Part of a small language model's weights: 7 heads of 64, 9585 steps.
Each number is 128 + 32 x the weight over the matrix's rms, rounded and kept within 0 to 255. Layers, rows and columns count from 0.

# layer 6 MLP up, 1792x448, rms 0.0626, rows 1602-1654, columns 384-447
[[121 128 114 126  93 117 173 150 131  70 156 142  75 115 126  95 130 211 131 113 137 113 128 174 151  81 178 162 150 165  87 113 107 142 201  99 111 190  60 105 138 125 150 111  90 172 141 220 123 114 126 110 131 157  84  99  79  86   0 200 153  98 106 128]
 [180 123 107 155 106 151 155 121  79 135 117 159 100 131  69 141  53 134 136  98 175 143 199 162 113 129 120 139 108 120 209  94 147  77 145  90 150 162 109 172 110 119 146 124 117  84  77  93  91 152 201 171 172 137 101 158 153 114 136  95 157 160 182 107]
 [136  58 125 129 140 153  30 128 167 156 171  89 150 114  83 114  91  77 119  81  96 128 146 133  97 155 130 117 161 120 162 123 134 105 120 186 117 154 117 147 179 108 139 114  97 127 131 103 137  88 114 144 135 107 126 139 115 128 139 135 101  70  12 129]
 [177  69 187 183 160 141  98 135 147 182 173 114  78 144  79 162 137  95  91  72  96 153 178 140  82 105 160 117 142  94 112  86 127 136  69 121 185 119 122 106  75 130 197 121  80 157 169  79 128 164 146 120 115 162 125 180 108 154 130 109 165  91  69 154]
 [131  92 159 145  96 176  77  84 176 124 172 156  82 135 140 113 102 149 176 128 103 124 123  86 142 135  83 144  94 149 122  86  96 135 126  80 129 103 125  90 163 167 139 161 192 146 149  81 150  67  88  98 149  79 139  90 144  98 165 165 156 107 107 161]
 [101 164 174 145 175 158 141  93 108  93 130 149  97 182 143  87 109 187 150 170 136 154 110  74  96 102 135 143 121 193  90  87  96 149 148 116 122 147 158 172  82 122 112 157  92 116  74 111 124  76 205 153 136 125 145 129 127 141 146  94 124 109 149 139]
 [144  77 125 175 111  91 180 142 188 117 131 144 109 125  90 152  81 131 149 108 123 126 153 117 118 133 157 100 128 148 165 157 145  98 133 134 163 123 146 109 116 139 114 148 166 128  88 113 164 151 155 176 134 117 153 183  95 114 131 138 109 148 106  97]
 [152 124  81 113  88 122 126 161 102 148 120  81 113  97  72 192 119 107  79 131 108 127 114 188 148  87  94  69  84 128 175  88 122 102  78 110 162 124 111 151  90 126 140  93  65 126 133  84  89 138 175 158 175 127 102  95 110 136 111  76 166 127  70 127]
 [111 127 138 142 117 161 170 155  99 102 131  89 139 127  46 133 126 112 122 140 106 124 133 159 115 159 133 131 126 102 154 143 131 144 138 141 124 106  80 131 108  97 105 156 124 120 145 107  85 191 118 188 130 107 110 130 110 125 128 145 154 116  71 114]
 [133 139 147 152  90 152 108 109  57 162 118 107 149 103 105 169  77 121  74 119 117 141 149 157 137  90 129 171 109 128 158 124 120  81 169 112 143 101  84 163 141  47 124  91 115 158  88 144  58 126 172  79 163 129 150  91 108 110 126 141 121 171 133 110]
 [123  91 115 146 128  94  98 157 146 123 100 125 103  78  88 136 125 136 117 145 154 156 157 161 112  82 101  96 152 152 143 154 210  84  60 136 177 149 113 167  59 105  93 153 123 113 160 142 118  74 124  91  92 116 178 132  90  87 167 154 158 114 128 203]
 [192 156 211  94 160 144 148  89  80 138 215 177  67 163  73 122 101  75 104 102 144 113 150 153 121 128 195 144  71 160 133 115 134  19  65 139 146 140  57 183  88 143  37 198 142 107 111 105 122  48 125 147 126  90  78 144  94 115  87 185 184 161  79  99]
 [ 88 111 140  88 140 151  97  99 111  94 161 175  98  95 128 170 144 139 111 138  57 135 174 123 122 158 153 205 108 135 126  96 125 114  88 149 167 161 112 150 131 130  95 145 126 147  91 125  99 106 101 112 110 139 105 113  95 112  71  96 182 129 113 135]
 [153 183 129  88 178 170  97 148 117 164 137 120 130 125 108 167 132 105 147 150 148 156 160 160 124  34  87 131 127 115 201  70 123  71 169  87 121 130 141 154 124 109 115 115 134 124 158 191  94 106 111 200 117 140 175 145 136 175 104 136  93 168 163 148]
 [111  67 155 126 104 169 108  65 116 150 121 107 111  88 160  79 112 161 104 131  93 121 114 137 130 183 101  78 154 129 150 123 134 111 106 128 158  86 140 158 172 170 141 102 169 152 142 120 167 104  90 131 154 138  99 139 122 143 144 135 181 119 116 143]
 [169 118 187 126 134 154 191  89 115 112 121 135 118 153  96 145 117 106  98 169 176  77 109 111 144 148 172 149 135 104  84 125 135 144 101 111 104 135  94 151 109 174  77  78 148 113 131  86  85  73 157 113 151 114 155 113  92 176 148 124 131 132 130 145]
 [140  80 146 202  90 123 104 150 118 113 203 142 110 169 112 121 131 131 162 102 175 127 116 186 122 181  73 142  70 137 135 131 145  72 103  98 131 175 174 100 160 137 133 136 102  89 140  69  20 126 104 137 122 105 155  73 115 113 139 204  95 113 161 171]
 [156  97 118 126 155 136 129  37 159 199 127  93 130 146 141 100  59 122 136 106 100 129 147 129 123 148 157  81 132  86 143 118 101 116 139 180 173 116 106 207 113 138 145 189  93 132 115 135 190 128 120  88 121 118  77 144 106 164 172 118 170 138 135  96]
 [142  95 134 131 122 109 200 145 154 110  94  92 116 122  90 138 100 119  79 167 143 186 127 125 147 193  65  77 131 163 143 112 125 145 147  17 147  94 144 182 114 139 101  96 125 165 145  16 123 144 149 112 134 158 119 173 151 117 150 100 165  79  76 109]
 [197 107 111 112 130 161 107 119 107  90 172 112 135 158  84 110 117 111 123 110 125 170 158 116  42 151 116 156  94 147  87 123 108 161 106 107 161 179  83 111 179 135 151 183 151 136 140 153 149 172  97  84 101  71 104 171  97 110 105 130 132  94  78 125]
 [142  75 114 125 135 210 158  45  77 110 157 126 122 108 134  90 139 118 117 120 150 157 151 118  32 162  74  98 125 133 110 118 114 118 158  98 156 123 106 126 105 109 115 181 158 141 131 108 125  96 122 118 104  67  86 157 125  88 154 170 211  85 168 111]
 [145 119 145 155 179 128 135 152 146 135 157 126 109 113 106 118 112 165 125 147 144 120  59 168 104  74 147 110 150 160 105 109 175 158 186 104 103 147 133 180 111  95  66 171  73 134 147 132 106  85 205 109 119 138  96 157  75  45 109 112 183 140 148 115]
 [126  89 123  94 125 158 113 146  71 158  94 218  83 112 114  88 125 140 136  94 122 127 149 114 137 117 121 118  97  70 102 122  84 125 118 158 189 125 106 114 120 102 100 118 153  88 118 152 153 148 141 138 127 192 102 186 105 113 138  63 138 187 166 157]
 [186  93 131 108 113 116 111  95 175 128 132  98  88 118  97 133  96  50  70 161 142 144 120 112 100 120 118 112  77 130 129 130 129 156 114  24 107  44 113  60  97  87 173 135 145 144 117 106 156 118 114 174 151 138 175 160  82 149 128 152 174 151  96 163]
 [144 135 125 133 117 184  99 158 139 169 117 131 160 139 168 157  91 153 125 162 122 170 142 139 118 105  73 162 115 105 154  74 132 166 139  97 160 159 140 113 133 113 119 150  82 140  83 124 118 147 117 181 111 143 175 108 143 118 143 123 143 122  79 175]
 [111  94 106 137 114 130  99 138 104 105 170 179 111 152 131 102 126  92 120 127 183 184 161  67  95 125  86 121 141 135 138  72 122 130 105 107 190  93 163  91 125 103 135 125 102 129 127 147 183 119 140 146 108 119 132  83 144  98 127 108 153 153 106 140]
 [173  90 146 157  91 146 157 145 128 112 173 141 119 176 130  87 138 119 105  75 155 146 172 168 129 138 106 170 143 154  79 145  62 178  38 134 194 160 109 143 108 134  99 154 147 165  94 143 126 165 140 114 147  86 125 133  44 131  90 134 168 176 120 126]
 [133 142 130 112 115 122 107 156  87 125  87 160 120 209 111 144  97 168 121 120 113  87 123  88 164 166 144 189 120 155 111 113 125  96 127 105 151 158  80 154 155 120 177 136 105 146  94 123 123 124 255 130 125 156 127  93 108 119 143 125  83 138 102  60]
 [101 112 156 151  96 140 162 160 159 133 100 166 148  98 134 149 121 159 148 149 191 106 159 152 130 111 173 115 103 165 111 116  96 104 117 167  91 114 115 195 154 155  61 127  76 124  80 172 122 176  79 114 169 145 103 133  71 160  70 118 150 104 147 106]
 [133 108 115 111  89 114  73 115  44 154 154  90 104  30 147  97 133 180 145  70 129 141 131 136  82 124 148 120 151 171 194 131 107  93 162 120 164  98 120 158 153 124 149 153 105 141 106 136 153 148 152 149 160 138 102 144 113 150 144 125 118  64  67 108]
 [126 150 138  94 137 152 166 117 105 133 123 158 101 132  57 135  71 162 100 159  91 147 135 103  95 102 171 144 128 123 148 100 132 100  99  79 136 142 147 140 106  55 136 152 144 175 115 147 150 142 123 116 110 145 153 132  82 162 113 109 137 173 152  86]
 [109 142 127 160 153 105 143  69 136 139 128 206 155 140 102 152 117 194 144 124 161 116 145 132 116 115  82 116  78 107 154 130 119  56  78 142 112 152 124 140 143 101 164 137 142 177 114 168 114  80  93 146  59 111  94  83 111 122 120 110 121 102 145 135]
 [177 161 119 130 121 146 125 120  75  95 111 163  73  98  90 157  90 111 138  80 144 144 136 138 183 159  79 152  67 127 158  71 111  67 106  79 143 119 155  86 165 129 145 101 156 131 154 115  94 145 161 136 143 163  83 105 156 168 139  62  80 131  95  82]
 [ 94  96  97 135 114 144 121 106  78 153 170  70  56  86 127 171  79 152 128 127  95 157 148  90  71 138 138 151 114 213 128 119 160 128 117 146 120 138 124 140 147 151 129  92 144 160  95 136 109 179  93 123  82 117 110  93  94  97 136 113 182 158 146 117]
 [213  74 144  93 191  70 164 153 176  91 156  80 102 114 129 120  79  64 113  97  85 156 132  91 127 106 146 151 131 107 135 143 154 144 142 116 189 112 156 106  87 105 157 117 102 144 149 100  89 109 140 182 138 105 185 109 113 145 185 167 135 102 150  93]
 [108  68 124 140 172 171 139 125 163 182 157  98  96  58  68 171  16 145  82 120  73 110 117 123  84 103  86 122 176 206 144 129 190 142 152 139 120  86 173  79 105 101 156 110  96 172 107 155 174 121 150 138 172 127  87 119  88 166  94 145  56 136  84 207]
 [116 160 155 150  90 105 101  67 140 115 136 167 134 151 136 100  84 174 142 161 142 104 123 102  91 148 198 166  95 127 168 110  84 149 151 127 158 127  85 142 168 160 119 124 183 136  86 197 145 146 149 107 100 147 171 136 135  90  63 143 160 135 110  71]
 [113  87 132 117 177  92 104 143 123 145 127 133 130 148 106  81  99 173  87 108 116 125 134 159 119  79 158 112 180 177 164 125 119 144 135 131 137  77 142 147  77 107  58 160 109 125  73 137 116 153 133 108 132 167 108 131 113 155 134 152 104  97 142 130]
 [168 103 126 117  82 242 198  81 167 171  81 148  66 121  94 107 108 116 139 130 143 129  72 148 136  67  36  98 124 186 135  93 114  80  87  53 174 104 124 155 168 202 128  78 139 141 155 113 147 136 127 110 189 171 108 157 150 101 147 149 174 167 143 107]
 [102  89 121 103 158 137 111 126  93  80 179 166 121 109 129  70 102  90 151  80 150 135 141 115 148  57 135 120  43 106 149 132  93  93 109 103 186 163  85 126 122 168 202 120 179 183 142 159 140 159  86 151 113 128 143 167 105 146 131 108 121 141  80  84]
 [165 128 163 136 127 112 103 106 124 109 215  83 147 153  71 112 121 135 132 108 122 231 154 118 124 152  73 174 122 112 132 105 147 112  79 109 147 126  70 175  90 144 142 113 137 123 133 112  85 125 143 118  54 148 131 149  90 126 131 131 119 118  42 112]
 [166 135 182 137 108 130 143 115 137 143 129 134 120 130  76 127 150 176 142 114 181 150 219  83 120 120 124 196  81 165  89 119 104 130 136 111 197 177 120 107  98 137 158 142  68 166  97 112 104 170 148 154 121 123 104  96 102 164 121  96 194 110 127 107]
 [106 108 107  96 150 124 148  79 148 159 208 108 121 111  11 129 134 130 136 103 167 100 223 164 133 109 159 201  68  74 136 118 125 138 141 108 164 118 149 130 119 185  35 142  91 148  88 144  91 121 171  95  63  89  96 123  87 136 108 166 155 138 105 152]
 [155 108 153 100 149 141 114 110 126 149 125 150 144 157 168 121 155 117 139  88 116 115 120 131 152 132 135 130 135 151 148 105 132 111 123 133 190 130 131 175 113 151 124 166  94 117 160 170 110 152  95 112 128 214 161 110 133 141 154 164  99  95 115 140]
 [154 119 102 146 211 157 149 100 110 143 133 106 102 145 138  43 124 117 180  86 116 112 144 118 123 161 177 176  89 108 156 105 139  38 125 106 211 177 147 151 144 140 116 134  78  81   3 149 166 102  73  80 130 141 157 204 140 155 106 176  90  90 117 106]
 [199  99 197 141  93 103 140 143 111 110 140 111 124 153 152 145  83 198 110 129 125 153  78  86 150  80 111 128 193 147 141 119 174 121 146  94 159 190 130 176 137 126  66 120  92 182 158 122  95 144 162 177 127 157 119  87 127  85 161 149  90 105 160  94]
 [ 98  87 102 151 139 164 134  47 193 167 126 155 143 154  98 111  91  54 142 150 121 111 190 109 128 146 157 149 120 157  98 111  96  79 156 192 157 130 134 137 108 168 149 156 135  78 101 111 155 148 187  76 139 116 138 111 127 124 116  82 194 142 131 115]
 [144 131 148  91 157 108 101 151 160 112 138 155 107  85  85 186  38  87  97 146 109 174 140  68 120 161  89 126 123 118  94 109 145  91  57  69 134  98 150 107  88 102 140  94 119 151 139 143  87 164 138 186 162 109  85 123 109 134 155 138 183 151  70 166]
 [125 120 175 141 104 126 104 156 159 141 161 165 154  78 134  86 103 122 146 138 173 122 132 117 102 117 115  71 176 135 146  96 126  53  99 144 132 102  82 176 130 142  72 125 169  74  84 140 155 108 139 155 128 118  79  95 131 145 122 164 132 147 138 143]
 [166 151 117  38 184 182  75 132 144 159 131 132 111 127 145 160  61 196  86 145 109 115  98 138 164 105  82 138  75 150  66 105 114  86  76 136 114 125 137  91 180 129  74 119 123 104  94 104 123 171 154 127 146 143 122 174 155 162 108 150 143 121  67 146]
 [161 126 149 156 165 223 115 136 134 154 130 196 117  78 110 112 132 184 141  74 111 186 156  99 170 132 123 118 144 111 138 116  89 124 107 119 174  82 125  99 151 139 127  77 147 193 113 122 145  67 119 158 118 108 142 116  86 140 100 114 181 134 124 129]
 [102 109 149 163  99 130 152 146 142  74 156 129 138 178  87 148 104 185 109 168 119 144  98  65  86 123 110 150 110 140 103  25  92 157 164  77 108 109 153 174 116 108 119 105 152 128 123  81  74 123 181 221 138 116 122  97 105 168 162  79 124  85 152  98]
 [ 80 166 164 157 164 138 103 134 135 130 127 126 160 117 142  70 103 101 126 151 168 107 137 162 151 128 127  74 136 136 148 120  85 175 116  59 133 151 151 162 170 140  51 123 129  94  39 108 129 116 128 102 156  74 156  78 133 101 120  97 118 124 112  57]]
# layer 6 MLP down (transposed), 1792x448, rms 0.0988, rows 1602-1653, columns 384-447
[[150  98 103 129 118 162 107 150 173 173 126 148 211 173 134  92 166 128 115  72 146  75 136 159 157 169 173 136 127  46 126 121 141  98  99 156 137  73 138 191 133 136 109 108 167 109 162 147 139 134 109  67 136 164 178 102 148 114 205  64  85 171 152 146]
 [127 146 139 119 134  87 118 117 129 159 183  74 130  98  93 144 133 131 133  39  75 182 158 172 144 121  90 119 115 167 151 162  59 140 110  99 140 144 126 122 122 182  96 121  83 150 137 139 107 135 152 133 111 158 166 147 144 129  46  91 156 141  52 180]
 [151 143  88 160 110  98 166 119 123 111 136 118 132 117 122 134 160 206 120 187 133 129  99 109 136 128 147 149 163 133  99 117  82 144 139 130 144 113 122 100 147 110 132 105 147 115 131  78 139 145 155 107 116 135 126 106  95 127 123 126 132 111 137 170]
 [160 169 131 136 139 144 129 127 173 155 138 154 120 112 192  91 191 203 156 121 156  59 141 153 194  90 105 115 127 100 168 155  97 165 194 156 128 179 127 151 177 142  80 144 158  79  47 154 103  87  40 146 130 116 164  46 150 131 126 151  96 164 106  83]
 [156 141  98 149 131  46  72 134 117  69 130 140 124 120  89 230 114 134 121  96 138 120 140  60 164 189 126 176 133  90  99 129 135 136 146 116 115 112 118 116 128 148  91 120 128 139 133 135 138 172 150 112 165 123 122 167 138 166 176 129 127 179 117 145]
 [149 107  81 127 108 127  85 189 109  88 143 115 173 148 148 111 119 120 155 105 136  99 128 153  93 154 134 122 182  76 195 136 137  74  78 151 138 106 142 126 168 109 122 124 146 106 117 142 143 192  86 125 179 111 109  78 120 145 167 136 105 119 111 134]
 [ 97 208 153  58 157 147 119 128 188 156 121 121 159 142 120 119 111  54 213 162 126 161 121  76 111 141  94  89 119 110  98 111 151 121 146 125 102 161 150 166 109  81  89 130  93 150 127 134 104 109 138  95 160 126 110  76 130 120 135 109 150  92 146 237]
 [112 136 164 157 165 203 119 132 131 130 102 131 127 122 197  58 165 148 164 117 119 126 114 192 139 191 152 109 107 114 110 115 128  60 201 112 105 132 157 117  35  70 134 167 114 125  85 102 198 130 135 167 127 123 109  90 113 137 150 148 130 127 159 109]
 [162 145 118 104 153 124 112  71 139 176 137 180 108 171 231 160 142 165 118 157 122 137 123  80 145 103 151 110 107 196 106 124 117 114  91  90 134 152 157  85 145 148 118 118 103 138  96 104 166  76 141 107 101 149 160 145 132 144  69  98 147 130 174 181]
 [195 100 131 161 174 157 154  92  98 148 135 142 135 121 180  67 127 164 160 154 118 167 109  84 172 122 156 117  82  92 123 123  64 136 135 145 151 170 112  89 106 149  92 196 174 158 134 131 144 133 119 136  86 140 145 111 118 123 149 155 132 125 109 173]
 [121 128 124 135 117 145 172 103 127 143 127 120 120 197 101  62 150 108 154 102  97  89 104  82 124 111 154 206 108 126 112 123  56 189 176 160 105 100 137  56 152 138 133 117 127 156 141  86 103 165  70 159 143 131  70 128 163 117 110  93 133 138 105  78]
 [200 182 200 102  88 145 141 110  91 138 146 134  43 157  99 164  74 124 154  55 129  74 149 129  65  45 154 134 127 100 116 216 125 125 122 205  98 157  65 147  70 168 110 135 121 129 117 158 130  67 218 162 157 138  92 148 146 100  79 170 116 117 123  99]
 [164 135 173 160 149  53  92 133 162 185 118 103 198 158  97  90  92 139 162 151 144 157 113 123 149 129 137  99 143 114 132 144  80 128 126 110 147 123 137 177 157 139 124 102 111 114 122 139 116  87 146 124  93 111 110 108 126 155  94 136 126 100  84 124]
 [104 126 119 129 112  90 188  67 127 215 134 141 141 132  83  98 137  90 131  54 118 170 186 171  88 162 123 151 151 170 104 135 199 169  93 101 184 108  64  83 118 125 108 142 105 165 115  92 111 177 154  92  73  73  99 125 154 104  69 133 166 142  83 114]
 [167 122  86 142 142 105 182 163 119 121  96 158 134 166 128 132  95 124 169 141 164 110  87  94 124 143 146 174  94 112 119  98  77 134 143 133  99 170 123 147  58 106 131 187 119 124 136 127 112 153 161 162 120 140 102  58 145 121 121 141 130 129 131  81]
 [121 126 119  93 130  71 128 177 172 153 194 128  88 106 132  98 136 160 115  99 128 130  92 152  97 120 141  96 123  91  88 139 128 149  99 118 155 149 153 126 157 109 132 174 165 119 149 137 157 165 112 156 100 134 139 144 127 112  81 139 171 118 102 179]
 [149 103 138 113 120 145 133 117 138  77  84 154 100  92 112 141 127 124  91  98  57 125 113 157  96  52  86 121 134 118 137 103 121 162 163 163  89 156  64 162  95 123 127 143 203 106 151 156 114  83 162 147 157 119 125 105 117 159  51 140 148 155 124  74]
 [ 99 126 195 181 102 131 154 173 110 127 112 132 124 123  72 159 137 132 116 204  95  66  92 156 111 122 114 140 108 122 131  90 152 154 172 126 125 161 178 107 157 141  90 125 129 136 128 114 132 162 172 121 147 144 144  93 116  67 134 141 136 103 124 130]
 [101 139 126 125 103 124  87 153  77 130 147  96 103 202 128 164 134 105 163 150 169 120 142 145 136 145 216 116  82 153 189 120 117 103  99 133 154  93 141  68 186 144 141 155 130 160 208 174 132 195 134  61 146 145 118 110  75 184 144 123 185 123 111 107]
 [133 150 116 158 136 125 116 116 107 135 107 149 138 132 104 159 108 116 134 150 124 113 105 129 196  91 115 111 148 135 169 155 126 108 181 179 110 119 120 169  67 129 133  99 117 106 136 126 100  92 124 184 130 158 130 121 114 161 156 152 152 168 138 106]
 [121 145  75 145 132 109 143 151 153 111  91 115 121 130 127 122 157  94  90 125 150 109 129 149 202 107 157 115  89  97 187 167  99 137 114 168 148 168 157 162 128 138 125  98 116 142 177 143 113 180 162 162 150 224 141 152 116 162 115 108 135 152 118 140]
 [108 140 102  86 103 156 119 133 159 127 101 168 101 171 134 147 160 112 117 140 127 155 185 148 152 120 134 159  79 117 120  47  98 104  84 123 113 101  98  93 143 154 150  60 126 117 120 147  80 116  78  84 114 133 201 130 145 162 123 149 136 144 111 113]
 [121 131 111 164 101 123 177  92 111 103 128  61 127 133 154 137 107 132 129  61 108 131 109 131  94 119 101 121 145 143 111 127 122  93 170 161 105 113 160 123 115 143 180 108  78 177 137 159  99 109 131 159 134  99 201 113 121 122 150 151 125  70 154  95]
 [133 142 149 132 117 110 187  89  93 131 138 145  81  92 162 136 160 162 150 114 127  59 152 136 106  88  84 113 128 148  90 144  99 115 104 133 160 196 179 124 147 112 113 139  41 113 141 172 128 110 217  88  34  85 132 128 117  97 140 126 100  97 134  86]
 [100 132 129 166 161 152 172  85 139 152  94 160 103 153  96  90 143 131 167  77 119 100 103 160 121  95 149 172 110 123 134 161 141 117 140 149 107 125 137  88 122 171 153  68 126 136 146  95 158 117 138  93 165 158  60 125 103 142 104 146 106 118 129 104]
 [163 126  86 138 111 155 148 121 136 171  88  97 101 116  99 117 178 130 160 127 130 139 112 230 143 170 125 149 105 131 167 126 134 157 195  98  80 105  78 122 120 104  91 139 131 150 124 113  97 102 129 128 125 129 115 158 109 121 146 113 153  89 142 113]
 [142 125 134  53 136 189 114 108 145 127 127 117 157  97 123 183 125 170 169  94 121 140  78  87 108 166  98 115 139 112 127 110 132 162 150 100 129 100 108 133 167 133 109 139 212  80 172 180 126 124 123 166 149 117 149 113 153 139 117 137 152 119 100 153]
 [132 103 188 160 138 102 141 138 105 140 136 159  99  70 113 116 140  85 117 138 167 130 232  77 158 147  97 160 173 144 150 116 112 127 182 122 116 108 200 134 121 135  74  84 122 138 103  99  99 138 138 156 136  89 173 134 155 121 141 119 152 157 115 134]
 [183 122 132 146 129 149 157  68 128 111  99 150 102 169 197 118 197  70  60  99  57 103 156 216  78 147  68 137 121 162 133  64  81 126 134  94 165 137 174  85 145 129 129  98 170 124 136 107 119 122 105 130  86 160 211 115 105 125 130 145 162 132 141  54]
 [168 141 114 109 177 105 153 147 138 149 165 141 149 124  82  87 205 128 183 107 116 141 152  73 127 130 145 121 103 141 104 151 110 111 111  50 118 157  81 107 125 132 142  71 163  92 139  75 125 155  83 174  80 133 198 139 142 106 115 147 148 140  96 139]
 [124  99 152 112 134  95  96  78 138 129 127 162 137 163 182  51 185 118 112 134 118 122 168 139 108 146  44 146  77 121 102 124 138 129 126 150 129  77 131 157 167 151 154  71 103 143 107 113 139 112  96 124  99 107  97 113  94  68 122 106 128 106 123 131]
 [156 105 167 104 139 146  62 164 113 120 102 133 172 146 166 106 112  98 160 181 132 191 119  35 151 150 152 110 117 146 107 105 113 124 122  92 150 144 108 143 126 140  93 140  91  75 120 118 107 143 143  89 123 112 185 146 125 136 151 119 105 169  86 145]
 [144 103 148 162 135 172 135 135 170 150 163  71 128  68 162 155 110 139 103 147  59 137 183 149 105 144  61 102 117  58  85 166  85  99 165  93 186 123  61  72  59 178  76 147  88 140  97  84 195 155  96 133 133 154 170 173 152 100  96 132 141 110  89 210]
 [174  35 140 191 164 102 130 134 134 107 112 148 125 188 184 121 133 149 167 102 197 128 118  98 165 155 156  85 155  88 177 162  91 102  80 138 159 124 141 137 164  75 161 104 133 146  91 129 124  94 123 152 137 157  87 183 154 136 114 153  76  61  88 148]
 [ 93 106 141 132  93 161 123 138 122 177 112 138 123 115 187 146  74 175  77 208 175 151 155 132  34  98 170 163 204  99  73  99  94 116 138 134 128 133  55 134 125 158  80 181 102 170  91  91 159 151 110  41 175 217  59 164  41 188  69 130 160 180 126 190]
 [121 176 115 153 200  95 150 119 110 236  53 110 121 226 162 156 130 119 145 158 113  87  96 120 124 138 107 183 117  83 150 105 176 170 133 109 108 120 142 139  89 172 142 186 153  71  94 128  22 185 158  93  84 151 157 132 103  88 113 109 115 128 140 186]
 [ 72 134 150 133 143 119 143 189 127  92 198 139 135  94 177  73 148 108 132 130  99 172 101 193 164 178  84 117 174 116  93 131 107  98 111 146 101 118 148 155  97 126 127 110  84 108 129  79 128  93  85  93  84 123  74  96 116 100 209  97 129  77 135  34]
 [114 113 112 138 122 151 181  87 109 167 148 165 169 131 103 163 170  83 145 151 181  89 150 113 131  94  93 153 115 109 154 122 112 137  76  92 128 212 109  75 187 181 129  77 115 110 148 129 138 134 149 147 136 143 105 142 120  98 125 117 145 217 168 160]
 [154 143 177 121  88 125 120 140  72 150 152 106 179 121 110  88 129  75 150  84 103 213 110 112 122 136  57 137 109 131  87 106  85 149 157 118 129 109  66 193  79 119 164 128 138  67  66  88 149 125  72 186 111 134 163 172 129  76 175  91 120  86 139 139]
 [157 124 218 165 108 127 176 119 111 143 105  84 110 170 180 118  98  87 106 164  70 189 107 106  99 131  38  78 126 174 115 102  61 164 132 119 134 126 188 189 121 135 131 116 127 207 115 152 112 164 116 161  70 172 130 189 117 162 206 108 177  95 141 140]
 [133 143 104 181 160 155 181 165 117 129  66 148 115 101 156 106 116  98 125 147 131  65 115 109 139  96 133 118 120 157 122 172 154 153 141 107 105 169 202  98 155 134  81 129  99 127 152 123 122 140 140 149 170 139 108 120 162 119 151 125 125 154 196 178]
 [142 124 213 121 109 176 138  40 151 135 171 155 136 138 186 117 183 121 168 145 151 125 106 108 180 202 127 114 114 139  86 103 173 122  85 144 141  88 160 151 177 155 106 164 127  87 141 112 145  60 145 151 143  73 114 199  76  75 162 194 107 107 182  99]
 [191  97  99 114 103 137  93 182 119 135 175 121 135 168 162 154 169 189  99 113 122 216  74 109 130 167 132 121 148 133  64 131 160 105  92 114 135 125 109 121 148  67 120  99 136 149 121 103 178 130 106 155  85 205 136 107 122 118 172  95 132  70  60 112]
 [ 87 115 130  90 139 118 104 117  81  99 127 123 113 104 150 124  89 125  89 130 112 125  34 137 106 154  80 115 164 122 137  90 176 134 165 123 145 129 105 119 124 120 138 138 150 110 128 116 135  51 141 142 114  54 174 166 142 115  92  82 141 117 151 107]
 [ 94 104 155 132 175 138 154 131 170 131 111 123 167 168 118 179 108 196  90 152 203 122 129 167 115 104 153  96 135 164 107 100 125  94  94  98  91 130  83 111  81  92 151 149 121 173 182 120 111 114 123 145 145 117 108  93 184 196 159 118  75 140 114 141]
 [100 124 113  85 165 130 143 129 131 151 135 116 163 155 133  98 159  94 143  81 119 212 148 125  98 105 122 130 125 146  99 128  92 152 100 110  99 133  97 117  94  97 140 151 105 153  71 139 146 155  74 152  74 149 153 143 135 121 175 122 132 112 128 139]
 [116 126 134 112  90 115 148 145  76 155  70  78 118 119 203 164 152 123 132 166 120 113  97 138 132 132 124  41 143  99 242 126 143 163 146  91 150 161 171 107 137  76 110  96 118 126 171 180 131 173 123 161 125 218 110  58 122 114 177 158  69  78 118 129]
 [102 111 141 129 198 145  92 114 114 169 108  54 109 147 144  88 109 116 140 121 185 103 108 117 165  99 150 156 140 162 162 122 120 125 205 128 103 133 180 131 123 118 143  87 145 136 116 107 171 140 119 101 150 163 119 120 142 166 122  98 159 138 157  81]
 [142 143 142 126  69 157 138 114 110 131 115 176  53 122  91 144 161 106 127  82 139  91 102 137 133 108  89 158 166  96 166 129  83 186 129 116  96 109 110 132  74 110 158 163 115 127 150 110 157 134 135 134 170 221 174 102 128  88  92 134 109 142 114  92]
 [120 122  88 189 152  93 120 132 137 128 146 118 114 129 133 150 166 165 152  77 140  72 136 154 141 161  89 133 138  75 102 125 107 138 179  36 149 157 211 125 156 123 190 112 114 124 107  65 148 121 134 100 111 104 118 143 153 156 162 107 144 137 180 133]
 [129 145 139 147 156 137 109 134 104 169 150 110 132 161 125  99 176 115 140 228  93  85 120 201 110 125 104 146 120 120 152  89 154 131 173 108 142  94 145 161 135 119 128 165 119  74 161  84 163 171 132 103 177  84 149 207 173 127 109 110 158 181 147 154]
 [154 154 149 122  58 172 137  94 123 110 129 120  94  86 117 126 142 145 132 114 125 130 133 212 117 162 135 117 162 121 163 156 116 112 147 163 120  69  92 136 103 187 166 122  81  59 129  81  99 168 158 159 191 197 141 117 158  46  67 145 154 119 125 188]]